Each number is 128 + 24 x the weight over its row's rms, rounded and kept within 0 to 255. Layers, rows and columns count from 0. Numbers have three digits each. The size before them is the row's rms in percent of the matrix's.

# layer 4 MLP up, 704x256, rms 0.188, rows 491-562, columns 0-63
101:104119093130118140127125145168097138101104138132144145134113143139143126134125109117104122171126115107082162145149087139140149115118115157127140118145125157067150153126163117134127125106088158
097:120143114128093123166133150107142120116174136096151101123146137159156119174170096128146161103149123128103165094098095138142142151102100133118135112120072119110131150089125090121113112103153177
104:155135162144126136146084113143150150134119103123135140099100135090122137111067149118116134135135138114129128138120149127089074111096111135149139112158141127120108115139113108117134129126136154
094:110156112067103115113118141121168131141093111172097140110169131151134153139133125117077111116090163112148164149194100114105167121120135143122110158143157148123102159099107106114108131108133098
100:057098123132128126112079110123145162139118118070153141118139114134100126125120133118082125139126116123095154123167086120097128121149152125160179132133110120164139129124139104122122176123145115
100:168176141144149083169151074141132170101091154151131168098155157103129141126132111132120164129111135144090128129130126143081134151151123143098131101138116144129142141109158133107173165114116123
103:127173145134124092109138105149140081151134137140118134149110154122148147167106117106109153144146143130126097118101184106099154127140128107104128142100131122153141071143115150126131123119149096
091:188073103120103155107144110121123101120130151123085149139097135123152121164112121081168099160144163080121124123132145161113127103160112133137140089098080133069091119143152164107080174143111131
102:119085149101112130157142130150134134106104131105134167118100149159132119147175167129068104124132137102167129061083134132161149124132101157130114150130123129146123115160149158153163118130105147
096:132119108110153173107122155107155137071100121138117119144123084103143147144136108149139108108161132112156127134101120157110100185103116134122115106139121151119138130148117107109174127124098143
097:132151109114117142112094148137150114078146107123143088144108128155160085067108110135134137111168137160140135147144129117116089143097092123151147154126088122132143112132091162099108093147097086
099:148131138130174104148089189144170138165115148112155140125139114139127114120113128154131115175099150093140163125111171163116129152121117098131117143140132073130129099164158131106182108098077134
104:142134144159103118101136139097119155126125104110129139090100094126128159141148165117112103125089137156143101095162162090108142110119146115139136141126103131143139153119121095122137065152104091
104:105111082125148111158108088130118130117127133107125144149155161126100103099084098114098171089131133122125107177104139094155129139126094157141099125109103066100198098117130128120137144145083156
100:122112115078143115126120125124125151191091143104137105099125099138121140099133146140170174163081126087168122123083128140128118115137129162134143105122120106118095127082149148123142110149112150
105:120129166125156132131167155121107115111066131128164105139158157110156193124140127123135087079151163144114120140147154107130080120111168085133178138157134146141117113170130120123177100139156110
096:118093057093151170058131101113173128114113147085133109119128112199154107133170110160129141104101115097140145145144142141120155092131108165115131150099134128118147110108150163107074102129106125
101:152129115090156130147105117098136110149129167096154135109169129135114095140157153125085111114107145158162130152098117168134157105147088136117114116095151135128113143094136109158117131068115123
103:095129077155158124111126145129086115123120096072117123148145119118123116127086126170166147129148151137155151121141160159116126145165110116138135101139153142133134128119119155133115105083143139
110:137083094127086155188123112143120112099100082090125167135106133132098117122127105156130132144103078124108162117091070127116112094125159202123142145118143074159098134121138127136120136103127112
103:135149105131116131136162126121143115106139098126117095098136110137146179114146078150161162117095183129119114110178151176103161123103120119132129147148148115134194128186156118119139161113094116
100:114129107095172112163122117163128150124140196108108119120129122143116093093084138134158119114128157162135168126143084111100134125145162155148148152138127111102125120165144149139126097149082091
097:111178099157140131147132097114136167090177111151101097106106139113138090125117106115142103120098139130132086162108137133135163107105150146144124153112147094123136186123100090138140132164159097
100:126126120116120119091158110126158115161096110107054074114119102101079144140158123122141060133107098127141152103149096139093105129142106102139094110113125147156138105111144139186140135140114094
103:097110130103111130162136172116125126160157100117115103137100137146098099131159124130116085131150162151130120101146119127111107127103070132107182120171121158123115077121163128109161130119151137
099:137127079117160132148175116152133127159116152148104127148113098139076126144124152134103111074145072122102130154131120145146137111125111126087142130098165134133126166118156146113098127093135134
100:116118162145108141110119146147167107141134157194134163127152139105111156149102133112143044111108125178090143089184129137126101156119111178113115129184127129124120114146178148133124116123099129
101:104118173121101119124135134117114112157114172132146117122140149101125097070112160077130125114135094076116088121109100142079157135122148090118115143119120099120108148144124114152104125135109142
101:144140146151131091167179160099107113185126145139113120156102114124117157165146112104118134134117128117161111082152177143079130113137104108153158120156162100157139140092113134139133116132111153
093:107096159111135152128148136141100152122110153100113151132174125141127105142145146079135154125130088105099141117143097102125145141149137154067146151110133123151198112122102170130099110135176116
105:121122165142178129125116170154126104136131129107118126148128120123165149163119124126145110116091107114106102127119173113132083089130172144183128125120125112142110151136148154147127093132166122
099:159118133091126119106107144124114137137127111134134159132160122140131154144091118148125170130152119157128100150143117136116150100141152096164095150124129110123145124156149121112128150155125109
100:122131138084144129130098118124110145178116132112125120147112103135132161098112126152144108106108132109137128166123130131098134121127149121115112162130139091130148138130118137099134115103074084
100:139091116143151159165170092122135126109102122130127127145112081169156088139123138129157147177116149140117208135144147127115103168160150108183129099082181139101142160162110091111113142102160120
102:159121114164129143134179106140085135122092113158159117118180084059138128134096118095141155129113091162100153126102120140132110097154105142110125134107094156154104156124131114087149115157142147
099:163161104134119103157109121098124105140153144157128129134167077149156161107118117149114156136118123130145078170123090131150109140122116058159123158079157140109140133143140141122139129070139127
106:140153122141125162171164124156142111144124123155075139088141113120078140124139131125124178131101126139116075146084136135116139124143083127132149134132138126153122111141163140109150148118121136
096:152104121140111121120106121157110138122150131145145163136143144135118075161102115115107111124155156170119135123143110134135151102139153098099119123165161131112131139165154153109149105135133096
104:121129134131084098077124103173169126131095094127136135126138122150117152121110136122120129129081136122117139138112118140117100121164084137157148071118139133146143136129144143096103154093118081
098:151090145178102140130162067123120130126168096116120124099130132091123098115159139150156124106122154119153155117152153125108090121104083161181127097144108141155153128115132144156098103108181134
101:122126139067123127111145129154143137122121115134104126137166139130109113122116120086143151124088124127104081107141148151116148080128129129104140138109150108109098107115105176079152078129129109
097:168106182128139100132145166153125115167102131113132127118137119096163137155146105082110139090130139138123096140111130113114110098134134128157128124096127157128107107128152133149131069134135137
097:130123116119123116149130102164085160116151131119170098154135095098164094112158138106128104095140152117152102159142156109169180148154130105124099147189111115127094141135130131125150113167095124
104:133111161111160148136147117127109122140086172095088116113159104163160164124119121120149144123138158133125130114092117130137132146106137120098153158161150105148149129152137167150157163110115151
096:151146134136105111131148117161150152166127112131159147122089121110141123212142096119132152081115138158144096111098142128152149123131115158139125104129126108122163085128116107168086184110124151
095:150085149126159121136098115133151132128112156125107129148116134146158109103100111137129137158123111146108129133140112113134140137155160116101106154190094134146171155137121110138092115152145175
097:127088146149121117160099140131139124152189153120143133106134110144066141133153180125069102139156061125113135127153100093088142170110127100134130133115127147128122170156163128166122164132138109
103:111081133113115152114121122111106126172110137146107107127117096096112168132140122119151084141135120129121154128105101117109064104138152122179059122102132129152110141136167123161166106124145131
103:130133133140123130114149089150136144119143173126175147108126095134116125130139174139137121120129172114153119146108115101142089144112089127121115134137102150146170133166136143141152128108113114
098:150111095140160117183110160105090100165151155163107089120109120112080093119103116113124123141123154155112086160126163137116099158156108110133120127189103132139146139100137147107121149147133177
098:105114076156129134154124143122117110137140173150125108117131066140143091091108131147130107124102124111066137169094147093152116117139147143125130122077122101128148148148168168149046133097132142
103:133146143091161115141130187105106132119101115157170096201154089156115091129134140133159093109103127086139133094156114153159123165151119127114144138137140170128169122133132156153133102125062109
099:106150144133142093094131119150095097109120122125078086168106102120072150120158147104114082133104135165102080154105130105125142151125161128146151128146139082116109090144133128147126169149148120
095:197150114084116102162101165144123120106133095117157108150142130116100145106120109048108124108125138140108115152120103140120110117127152161101126133155106088172137184153137144117114130137117099
107:139122154135125167110110119171122118124092123143135100128143167135173073118121168165111102163126109096131148124110150150125141130137124122158148165141152141158107132146094058154111098124106123
090:144165123116121134170114140148158137146094119146151161089118143128129120125075189123097071159138149148108110120113101090121120107115112120144128152170139172107122100143135149103157155145186135
095:114117157093098101155118138156176133121116106121112143109147123130133125147117091082127127134107162177153112085084127126131130132086113141113124153125150131182110079116115117107121153121120098
098:107136145123136166104136095118082122154129133109094183124170160108102130180115122107123130124126149105158092110130098095116125102158129154154124150110105139153096109089137132164140113088132149
096:132130151153120125125132085125125131139144094098080105094126129092139187111158125181099177150088125129115150099137147101127145125132142135148106121129141113104171149115138115138125167145110137
094:105162124120103096125137113167133135147102122119123104109132121133165079127149142160143147103124171099146162128107113130145133128122070144107125124126144128145097159121126123133104138150130107
099:108158194108152142110128080133115120109108149126089132137144143122122190155115086127110131170144127153145118142121111111115094125126113127134115157174143128155182120138143097190168135117133120
095:127118166092115124140144130081165145142085166112125175138149158130149107144117130109137124151145138140052139119128149147122135132133146151130152147119158155146141141150112104130130130101132126
102:133082138157102088093140102136100152117115125082131142175107123135121112117119166116119120137099158115139111095108114136119109130121148143112140119165120157119123120112099108132129152159110139
098:130152070106129132141151126082135093067160140126123136115145120134138151126098154144160095116104110130157116150135135127126118102133098167141115130094134131148089073145157130138153141102120116
092:176116168112149094136110118117139110126120090101119150111155128158146142119115134136130133083131122125106119126148159121135119107174106116112120126143135124084118134106115130157122148104168162
102:133091120110111141170124163153149115126172123100072113111111158130119133125083190165110105155143112112140162118117141162072112132130161119127119136128161148096092141119115130102118132125150091
095:117146138156088124089164137096137130172111109120149118157119117136113150128144137109132123137144167130116125127157137089116081148133131128136098105114145100056138093156064117115108137149108137
100:143114116147131121120084130082155105160131096086105134112140166117167122112090129155093155110115139143132127141123156135142130079132116114085085087098119103084157148136112097120127108159093087
102:079128104109116128155127200131149113102111119100123146098125137136135135105107097131125139124111156104130117123141121131098088129138160136127151107097176113125111114121125121117117118148109101
096:123113120123118127126148123153162091099138123122078099136154101156105136144138095152119153176139103107126113112143119099091083104139170125121149112125103143095140163125097112124160129060156174
101:125120152115158110107147183160129124094119112116141102174095123063117091190140134108140144116133116110119104156154143163124123100118122125118157172135155118136117155147103123129100148131157158
099:128150173135125138088114130113090149132160121084126105146138138109107086156102080141145109156118116122138123147153112120120137149145133101116089143157146110167092148161147145107118133120123124
# layer 4 MLP down (transposed), 704x256, rms 0.109, rows 491-561, columns 0-63
100:128148122085150135154162159154131120109093158124142133161117109104106155134099120156110141161094130080115115122116103111142158144122125158118145101126117114101123127148137111137132149165121138
096:163175137147096152128138129127111133157137144133144152092077144147112126108132112091146111121152131111123153143107136169134139108124113099140105183112134127115133105147128147069064150125128120
107:118120122157143109124147100128131196129124100155156135123121094134139124085148153143125054098132115117119084098131118112133108096142077104129101102155093171134128121117143131158129111126112133
100:160098117176066117143112121132114136129134111061153126090164106088132095126123131135109135107079123091122134141123116132131156097137168159123133158128152117064116121145136117116106131147095164
105:110087162086095165144132114077144161163108082148129155146106134119099145136141153105161117123098125125164145111127144143136118136128159109124156130116128062168127137124109093171111173135107163
096:148153113143110153111105102107165083139145073139132079160139129136114152132121101143131134122145109140113133113081116124160151177101128106125091118124160123097145144118145120148148119167159088
101:129112152138148110108153133160145108168159121132129118131149134098077144167114109165151142121138141184115102124113116148088128150156140132126126097120138135113102156125118158123113131114154095
097:147127092127122133136104125143103143106078136111130137135149154155176126122143152149124132168149113107114096152107109108090142155146138180108116155117109136169124158132165139163106119110117111
100:138116181144139186158090106146144161129119114097154119120092146121141153143126134149130152119147128128108095117124126151110136112117147119158132132126171067152129099128150142116129130130180137
091:145164099198118133108097137105116097146124069152103062140135131105131147148126118152153129118119150107143119121119110112111169127091114152126144120078133112128159067172129130151148124113142122
093:104111110101135154137118092143129093138135148107124139142111124105112123120109149130098143140111152105131096134096130148126049102127125115124138170130118149113108126149153131067093109138125103
105:140144128132153140141127103116150148123122117172151107109114124109121107118153122070120097097130134094165127170124130141087122135122142120153090151099162145160129083126072146116105090114139107
101:083125106144142113156112130136102108117107099119110122113090165141155101071165069132130115130097077098093090107106134115122179123144125113096153090160130127137147092172113138113129110108155107
104:117145112128075162142185108136134143105154149097142157171105105154137123093161124117122159144154100173110122144088116088146137152181127106140105148076141132152106151140111141166154092152111125
103:159164056123150133124099118138102138142127089103135155114128127090136194088152149079148145139091136130126139131083109125116181112097136099119140122132177133152091147125143144109123152159136135
110:121146109128096141131083110162151122093129136069135156109151080096112141141099153142128118145185121129104077090102086061137125154145164091130127149116126115148133180124161138124105094071143159
097:149146146136122152125095095138135165136109157069140173119157114132099121106087154147093118125172121121142169174127139140160137137150142141147127162090141117164150165115124147123131126130101145
103:151094104108158161149131098125095156110115152095118061115151180114080128101095153118113129123139109155127129121117113115144114145175140133102129126117090160176132143151172135140143162111119107
106:093100148104184119140102153167122114123125170138114144095157128126173118119137098144138150167164155105149111112123150149109116143184126137144115080145106161135125116146072149094143133120116154
096:123141108158132114050157189143097129120133092102141094127086076130148145108163100147136122121126169100073124119106113157106120124104130131082109078114160130112156182160114131141132124113139129
105:093138126160115150105131107133114165111121128141159076148150092133118159129127139147132176179138133123107130118118114116100141145136147098148150103132122132136129086175104100140114121092146106
103:135177141124087121152096121104114105112144117065159102117080154086090081139109106129134100158136108108134107114161120115157153120137144100161173142151195143122136103103128159119150129135128121
099:101140143116129104142149119126105093101158175093126104099082125132142121106195116134119145121109165110127089165139166139149108110140141140125134100109150161134111113096091105088121112115131081
103:158108162072131152115154090160081126135138129137139149091128132165193095120146145109110089121148115154138143135134143139158126117150121104134125171150122098074122157181148185137128061130137145
101:122163138164127117130146129129151182113123132134093087134118134131121103156158118137116133143172130086150141122154121120105106141107120143132126146145090156110111164132146124123133146176160163
101:142163099126097125132156127135128143120106120124129126140125129130179107155140133055165115175117132095107129089164139093135126151147112157132113154128069089129132119122197110162133148102131086
097:110088100195112107125121129164117155125135089107132160126138156109116142122094151143193122110097116117130106099124138138085091140103133142101096088128098174165127113162102151116171136157164119
105:118155129136174127151180148059114115107138154098144116111121153128100105119117147068138120121112096117074170101120141142126096147126104150116106150121097121087169132114155132099129168089142098
106:139132135151085128107133153114102114111098103110129143098128137107096139135121151169123127111157100173113114092097171112132145120161102161109097134190073120122119124153106139148138090119122139
101:126095129135141118148161119094124123110112115190086143081174129121102128135133125149161113123135130085136106168173107152157135161069132147129184161118109152113129122103155145155135108129164168
107:132134143131105108101119165131141135121115132090124134136098138132116136142157124096124098102142107148159131125117164088115111085144128147124116120137164155076116152108142126165156129150134128
100:128114123148128155125134135093174137139115128109114103135097141118123099127150128112141113161105141091112121119114103168092166126132130091107122145155133156095146153132143141105085111122132113
098:122135110132111145123155143123107133182127103139130166150105103114146151097086085137164111106153090160118150166147111119135107097113137128151176168103095145120129124140159114127189147174132121
106:123128069104100148133138104147131117142114176147170101149127156138145132115100100085085113131137115130075151175122153095147091166115101165122128173131134156107171147136139137117169159113124149
107:120113146154131106156102154136146137125146068155109112141133136120116129124136173119109109127129114173114095152119128133058094107097120151125185127121142153095138068111170079162139135145116151
101:135115136144115125138132102098158122127130068199129124135165118137119118116173115133114095121149159140116123098117128109096122149145141091114116150098157145123170137140144122141135110077125120
109:113141159134151142122109171152117123148139144142098109131107101112169115174117089154074125153097090167125111151145147169130142116143073098109132120141130120108116087118156142165119117108103119
099:120099099112094176164108119070120101116164105143135117103099141112121136142103088115130138122136148166100124175142129106123135163163161134158146094110177135167127111120137134161122120121096126
110:143098090154124123110100111109100173127122157098153116139176128108103126126104120124150087101164168102126106156165117152120127141096103100110131150150169163124116132102099113113130153133129167
098:092147124117161127133140098116115084103158072153117143110086154146164116147104073118114121120087121136138095140104133073151139168156106116180144095155131124101131125135086144145130097124159128
102:145086176113125084108110167088142127131142165150123083122178161130131151076133169107155164128124127153127153121101138148091149143129116100075132096126127144112115106119146168093098129146156131
094:133177103134148114163113130147093147120139110094191179106131133128139149119134127138148168160135142174171111111100135138129119133111122157141144133141164079140117149134087103101130153147094147
096:187109117162121124071125111150109143123105154134130126104133117140146141102107107108127136141145069149104148132144130167143158147104120148145094121169119161134110109139085149116153212138122151
103:130130123159134162115178109134079147094095148109140110145139125135128166099114116113099163108128114130136153061147156143150160125141106137145129100131142116159153114146156102129122168143139168
097:175140135105188107096083120100152139194127144131114144119076162120130127157171132140182108104132050113144130122153133121124124159118124108103133124148125124104139137148150111139133157147151124
096:106106111109139162126131120171151123177123154128114148151165098131120137121139126149118155085154171126110128150109138103141133114113144097137129139127121145124122129155105108142114138173126087
099:146117143138130139136151128117112094089157135100131135121127130128134157127112108105105135091126124094124124127137119117110119109115102145136154152129102099154190136169148096136182122148112101
106:142132122115116106134109142159132131123131140120133092087080156142146148133091162138122145127141147105124113116158089109138086137118148100130125115125158121116095141093141132119108154138123121
102:143127093090113117061155093130121149150128099130118114150156147128101130126117171124156122116145111164080133061141083086110131120128120070128132094133118134101093156121142089157147138150108151
093:160129129116119158123180123128139168146159108096124138119145116118159122132171142141177124145156117121073140145149158159124150134150146160124139139112115140106110138120098087140135147110141122
096:104097065093139084148132134171127130151115146112101132127122112108159129102190128119133118144201111118171163138119175142155121106118154156173166095076147111152139162147146108102097133165145139
103:159132102140136168140139151101113116093114142158124125110131084102134125159086162135135144140111120160111147125131139170147128130138085148118147131113132152116090134137124161135084121150098105
100:137081111126109102126115109146079096100143119113125129083117124136137088132106100113111136138133138148092117098116134102122080131136170156144160116163120113144087136103140130119097106137121189
097:166137126122085123164133145127122160086097115126156157157136152138170123142105145093114138112143112130083122153118158153123133098133138154099120105127142136146136125160107114166165172087118158
081:112128134102157157123102136140123122117156149150106124154119207116154101125113121117120156092141149131139116181120112115153109117113138124116107146127130118131129161116126087127119154127092135
091:135114100135152116098131079115174096159162118129143075122095174143080167098134101109139143095141110140142105147128122174149131125154130128142095130116153096136124078142144103168112122136093127
079:136109133139068148148107122124115139135107149123125134154107099132096093122137117140128110133121184141136129148088151114132080111127115144119138164119151123069162152090091133058153126151120134
092:145136132129160143087134132115170082161132124186183142082127107087154143109121057103143115155106118135118151149148135119114130145124106143095151098169110147120113150095116125089124123130160129
101:129145082164148140132140122138135127096190145104130141147182110120101141132118126144113151122109096112153139152139149108142124133184128117143095088161136150163133145135115103126144094103143150
096:093118137140114102126172108135122071188098136160137119166110134096131100167122126163118109126109146154114127158100114122143136147136092173169109131116138139149089101120165127116146092125086096
100:102177152143135163119106106134135135104157160152145106132152099113096127133101080159166119114132160148133152156117173168160117107127144126137125071144131140160079126079136132143148181121105068
089:141136131114154175151153132123106158139142162141117103151119111165189095132153118138139129138114150071106151147165122140119141117138150118133142131118134149136127087131141163146125159130137123
101:120134131149121159141118118101146124174096114142106119170093116147139092086115117133145124132098121138147123109109165122131097153091117149136092131140121127118110126107135093126127137129094162
101:123133154154137131081134084144114137113111088101133104151148133083133137113082112101161155171142105125145168124140107147160107132152139135125152144107127108140145082110141097154126109131136137
093:103140192131159151133125143107099104079116129103151117169138117183141164110140094119096097153146122132129143145092105149133154127106143174128124149136149077100151138104154130098163130143114103
105:082149139149141102167121140100114110148113145150103135100136134144099137126114117116076103140113119125132159136144106165123174128103117084054100157154122117104104139124082143106137140137165188
093:122135096151134123094099148117155165094101152130171130109121166143137105113145115160121137124157133162117106117109145138081083134142104114099112160173131119122084126119115174115114116132129121
105:109145097120129171149150103134118129177078164133132152138125118097130120109129121160070110154188112163117111090115123170172067117159121118119146148100146126103129132111145143154157124129171094
098:115162132155089143124170124095134113134064107111114139108108122106132155119102144119156117157181137114113137153115086143107141151100139152151074104136091106106090139115103112152096117124131133
095:143134154118154111122114124168123145140109145141179123115109151082118122122103116167126133125148126159115108124164074151101109144133138143131127149096138138122168090150140125125121129088124118
099:123164119126141114131090168100136165121118159151136125134125151110124096134144146096095145112168099144146104150147119121137126089114120119106148118115103123157098149127109108121145101165174128
# layer 4 MLP gate, 704x256, rms 0.186, rows 492-562, columns 0-63
095:143147143119143114100161123127149114153098131164131113104158113093127123158152136105078143129076128119169112201156104102114113126108151140102129165145144108114096084147130158167122117157134131
107:136097111140121147163123136084113109126145130167152108123087155127111140094095140186130144107147151132151101124140116151100106088109129152131162113134137162170114134125105115093109137137098136
100:111111116122127141116184117145128159128126152120149106119103154111119127109152156135135125090099102120120124157095151149167096118118151138157124128117141137120160101116145103126110095127164107
098:133163098144116084138111117145149095142143086116154135131141169119143141156140162099126138098101103122105129114120136141119088144155184101163136133144064159143093119077146105119160108106161135
099:127143134109142125113152114130131194125112160101170091114126158107114115116107177161150089114111080146105110113106169147126131146116090154090150094163155112081129145170146145123141074109101102
104:152101083147134123163140105137143166100123143133140105121084089142144149051147160112144132117092099114147107128110126153131148141097135151128110111125114114115095118142099147152160134147087119
099:156149093150122116159118159100142154142052147101141136141144101163134120097092129126126147131137094114110112147093099128132171137108167143106092120072130140160111164152147121093100127087145121
104:128143173167154156132151164148119133144192125139133113099084122124144123099158110092115127151157113128156152149120117142105103092128150170127093078108109108141115124135086102124095130120143117
097:152112135125107133157160117159102157154111181084132149105142147112146132120140148107104133119159111167085106133145129093143137099137112113152083117146143140084147176158113132116142170161122115
100:122145113152175118123121166135154128087175079141190126107063122105162109117113117174067140129125159135160120144141125088160131110109135104108140110118140115092163119129111121110142123125084126
102:105146100149131105132111096093164103146148131107134136119131153116132106143172145105150118141085140105150099141143176163160138148084119120125121104120123135112099146121107171149093143117140154
105:126134143127163155140124100118136087137099171143130124135101107184106170120155092112114137105115137103146113111118134097165117125107154162111127157115136109072125106157143162123109154147114175
104:101090109142108158089145157121082153102117131156140128102113109108149155133110152153121070126136109144169156143145147089112136120130118165145137119101093129129147148121176118133161117159123162
103:165110114131145147080118113142147079077171111127132116111082118131132150166108128124123106124110130121111131168226144133152128123109132180101126138177145125146123127140106109122102098143135088
100:137129136115113139157154170159162173121071145124127116141149145167106135122107114154159108139113118126148161119147120102142112134138071096181087133144115157147136080162089188083151130107116128
094:128132126135110138160122171132130123141111168129119139160163125130134115147154151096163145127130164132128143132142131157154119164087132128116137151101136127148121144116143162117097146117081162
103:100111147143164127146149157134102106112108182128130125121101110117112122131121117134119126118130096075101127111183129109118142110119161154159127131140140136117155132166107146100132165114157119
113:128103115122165139145119133131133118147063110079172105111174150141120108117107150122131087154125128133113144113144156149133104119134129129140158125162105147109127149134143145128117130130136141
116:128143096159148154161127125130116169155166176154118168127169209087105096115116152112155136129099133100115110129082147083125128151138119103149147107131134133113098085126130128121153106148142126
104:113167173147119143135129154089120129105167099128121148160133116129178129170138145162104127146099100089045107121113139111134151124109127129135165094117081126102136144140140105134187118108125130
105:130135183168118124119152121105140137136155144098091124168118159114151153149144182133095142131117162153138158161123140166119159124145150147113109137144114162112113123148138150126096147113116077
100:110126126117127119128140166136163099154140115129118128149137137109164128129178130136119113118100117141084161120133145134146089113142126099151114126124178125092115107150147118100130125146127114
105:089121122115142114176086198138149147108126128135135129148126136122110113089131129128145105104135093109178140138115158116110131079120113133148116141107137074085058131079134164131120140118091101
100:132099138156126090124180122093132131134119164159051118135125149149139112115150179166096122139100145122127176121122156122121133096138133112089149087096116102087108122106139157182103139130099090
099:131116122137107081110113151136124115092116102131136113155127120110168090118124136124156123123140104065105142121110145141089185125117124126129137130164155095089089147155131137138081121103118097
099:099155063118142075118177124153103097134146136121119120137154151135141108104185123129109142145151106144165161169142140125150138115134102117141165083112147124134151100132100081135111094152131113
099:111125067135124114165156107118119147151123084095114117120112118088152126101122129126146122144130177108153109120121112143143099124139133145132151160114162122146182101070133161140098122127136162
103:123126169161109142131106152139156124130145116132100166128137113120104137125164096107120126163121170154117102172143136135106136117115148123112091097098104094106067121121150137131072161118119134
098:137078098122141169111111129132163140097099087105138134139109116140122107129135110147150143123152093145121103138124157139114045125157105118143092127148153127146119122137117118085094178189127118
100:104134098170141067122096107133129149147139127128116112116114176095129143137108170122148159134093097117118113173085135112038156163169108119123137095095145154095101113153122110107121087194108138
098:153139091122099167135141123110168157148146083121155136161106119153127171127090148103152125143174147118127121145151134160124102141124124096149143189118101129075093141104121123145117121128100150
100:095167119151105132137117131114115141159116142136129118190114102148129149137130177169130123132130151157152144122085120189079117125165113148162126160083120082189096091156099138099103123145103149
105:130138167141120084137106113126117072165141120080164163097097142119147118126152117135133143101107137111110127107097144104114108091109124130135086077151132109166110152075087113134139136145110103
101:148134122152132131136144135105113103131120179196108175127103100119138148102149098135116157144143153104123134095097149121164114118169120089165129119142112096160126129189172128154145130088081145
101:139126103134134157130121170124165120146114152150100136159143136117131097098111143101096117136103160133148124091128167116101130117132129126092163115123129122126134145160096131114073120125096132
108:123127082142201094141114149128125100135147092109138135129118145152151125091086090181107142094112129141132167119115213136121165137138133084161133145122158092116094129141117114146154130159084167
098:141139093154143179098134129120134162148147130135080122159127120117107118204130111076148144156155128148148113161104134132124108112106123146150146093093141101117155124149126131110156119099117123
108:096111137121109127119099177154139103152103106134123147143141109083151143129165159103125166106108123113142119116100100114158153123105184080141104158148076124157127092122168149170118133126120133
095:111132090127132147154068112109123103182124136144136135127146115136137115136149117129151148126115143130149110129142137124099108120133120155150101140132138131117113147106135157129139105116204107
099:146136130136163085155131100121101134156141132104131150098109164141107127127139115126108133126123087118092117122123089088095177112155085125140149116170123096131117078153137126118141143131108121
089:140186149122169117137120084135151114128126167124179112167118153128127130113110118143158149162125109146138130103115095136100102162092117139117139128152109070153145130088089124098179124156101156
093:138122129125130095142147106159078153119159150117124142164129143096109155127085167167165132126114163126130100142156127188140124086113122095101137131136130130117131130068140100151128120124106116
103:179147167164140120147103157114122140158077117125118155149118154123140085094167134085160150159142130144085165130106139093118116102122110114160086128148171113110139114177148136099119113109104157
098:104131123110155135114103131077131130114137152164144149128101186093131161069108152142122113104116173160106127108151106105165115127096146120121130141126121151094100091138131123098058138113115093
094:139133144142128111112102092125143074141137145090119158145106142190131107150077104138126118153148103140092143138129141190137111136105110083137126119148102133115114200089085135148135129128116124
101:128156140128115153093138090171126150134138071143109117123142117096093141117135125154153132150088150124120153108149146097101138108118137126115117136122118122150168114146123114124136086111065146
098:107170115087146110124104155102117118144119184131126151069112103127147132101136133173161128121100141121130153120119148122082116149139122104093127092148104109115109127091127149074138114119132098
100:125135123147096137078122094162161127127143146129155136140119111123085120132099133141135150143072169122159137130121106112103132143121158110130119131113105099135132114075115157113108116102131175
101:155121098141088113110136135085141151121158112156113109135124117116153147133159105124129141090081135113149116168156142159116137120147173112148158132101146158120159142144144137127123118120163164
093:114131130173148136132119140169147130102118085151115152134136134103168146111097136137185138094158108163102162179120130129110144106147134097128130143121123124102139121141154151091165154139135129
107:138102132178107190153116110145144106129123116083118181096129177172138100108138125146123118163133122123105130177099145098098151119122081135146121137118143098095144085104162131102135131156127147
095:154172086144129154141112143140106138114127137129106098157149118086171153152115098166146116087116123136132126087174179130112120094125118155116082113157101149086098104117156112110137128155132132
097:120156109153119125105136146137123119138134118102161164144099141088108090114145104131162109112148117093119119173144149093162101144138122154126111108114143099148128104173115133153106160115088192
113:130160101136126128133142131106161130148164139123131117130087111144145121141149095125079128103133158127059080097122107152116148123151114154153097050123110127117135113082130145140145145125150128
089:144129101122160125120141160085112093127150122128148131128175122147139096106116112114118159127107155125140089098142138112116116145132141161094117111098147116130120126134130140108089139071114154
091:094129164139141106113104125160144121136109103104104156099145101139135106149117077114163124137136144164169108093107104141141102112083128117116096157126133133167147086114150080090116151117143115
095:116109153143109093124131143108166124107143094177110117080111195116110144107122122130134137169131126140124163147102162122102103091155127090125123117061178109135145071121189126158166150130062128
096:153137164115113085171121130157134133150123141118100110174120129136195114152139137114200121112099097170114085137137120147092124117126156160112091153111149155157103122131141118106145108126127128
098:120136136115138115146120113140122140074126158130138097129107122108100132108082124120157135097098144140141139135101151097103120075107160142162150144166115130125127133154100125117157120123109117
103:092108129105096116088141105084155122106132121127118146120131146171184103101141160115130141110115158159146104117141117125131131141169139109139111080092147128137130138161117113130087176144140077
091:087130089111098123122156161115093088089150096122125111154090114133133131143097107154160076115128167162132111102118109131131135150112190111143132113126109142106110153114112088109127141113129118
104:080124108093122128090141124128100134134152118120141108171118131116140089147136115135150104158121150146085124118134128155114109156153135169124130147162118137093102111110142080136094115124110172
100:109133127148128097137139122125158090113143167099139116110155145158110096121087123120125115121083101118147128176079128150116120144134149156129122126115121165114089124151134145155173177096132117
088:132190111115142078163100153128149113105119112149126115179128083142115125113158105148108133132122153132091127090149137123094081130156143120125148093130125143151115085119087128130134113155154166
102:090137153104148092122122119136126140112103123158152071133125114113125142089105093144100099125126145152153116162122160121149166139023124152132106123107114103136082092126111164141113085141137110
091:150131149186154157141161128127092134113138172129106156072159139122114114114083117192137087107092104139124134135154137119119124123110117158127121078129137144095152150101133088123145128119132126
104:124162125125120136129112124131134143156156123172135146142106155094090147174108091143128136166148112143092115154101144128131122148130102120133147139164133110155147134131119128118121116142128112
103:151128105150125116127079084090116119173152152081119124124139132115133131123156158114134136158136148077107118181121188126177105112130140162043143166145051132136119149084160151117157101152103109
096:158150097125126132110140158177118117107106138148133177182116150080133134118088134125113086108144134114172121182154086096120119146125150127125150187139125140106142126158143160146107180101087108
096:152157150141078164146103113132140129147132123124134164113139158158077187123111164115113107150157129101092102142132131143117143130117104132117145130178126131129121116073141140131136100115110104
103:141108110110145088152116135180134134154089153150119141123164130123162136119156094163097106073110107099181112143104179128130131133110126086151109123112125067126130118102089105091153169135114110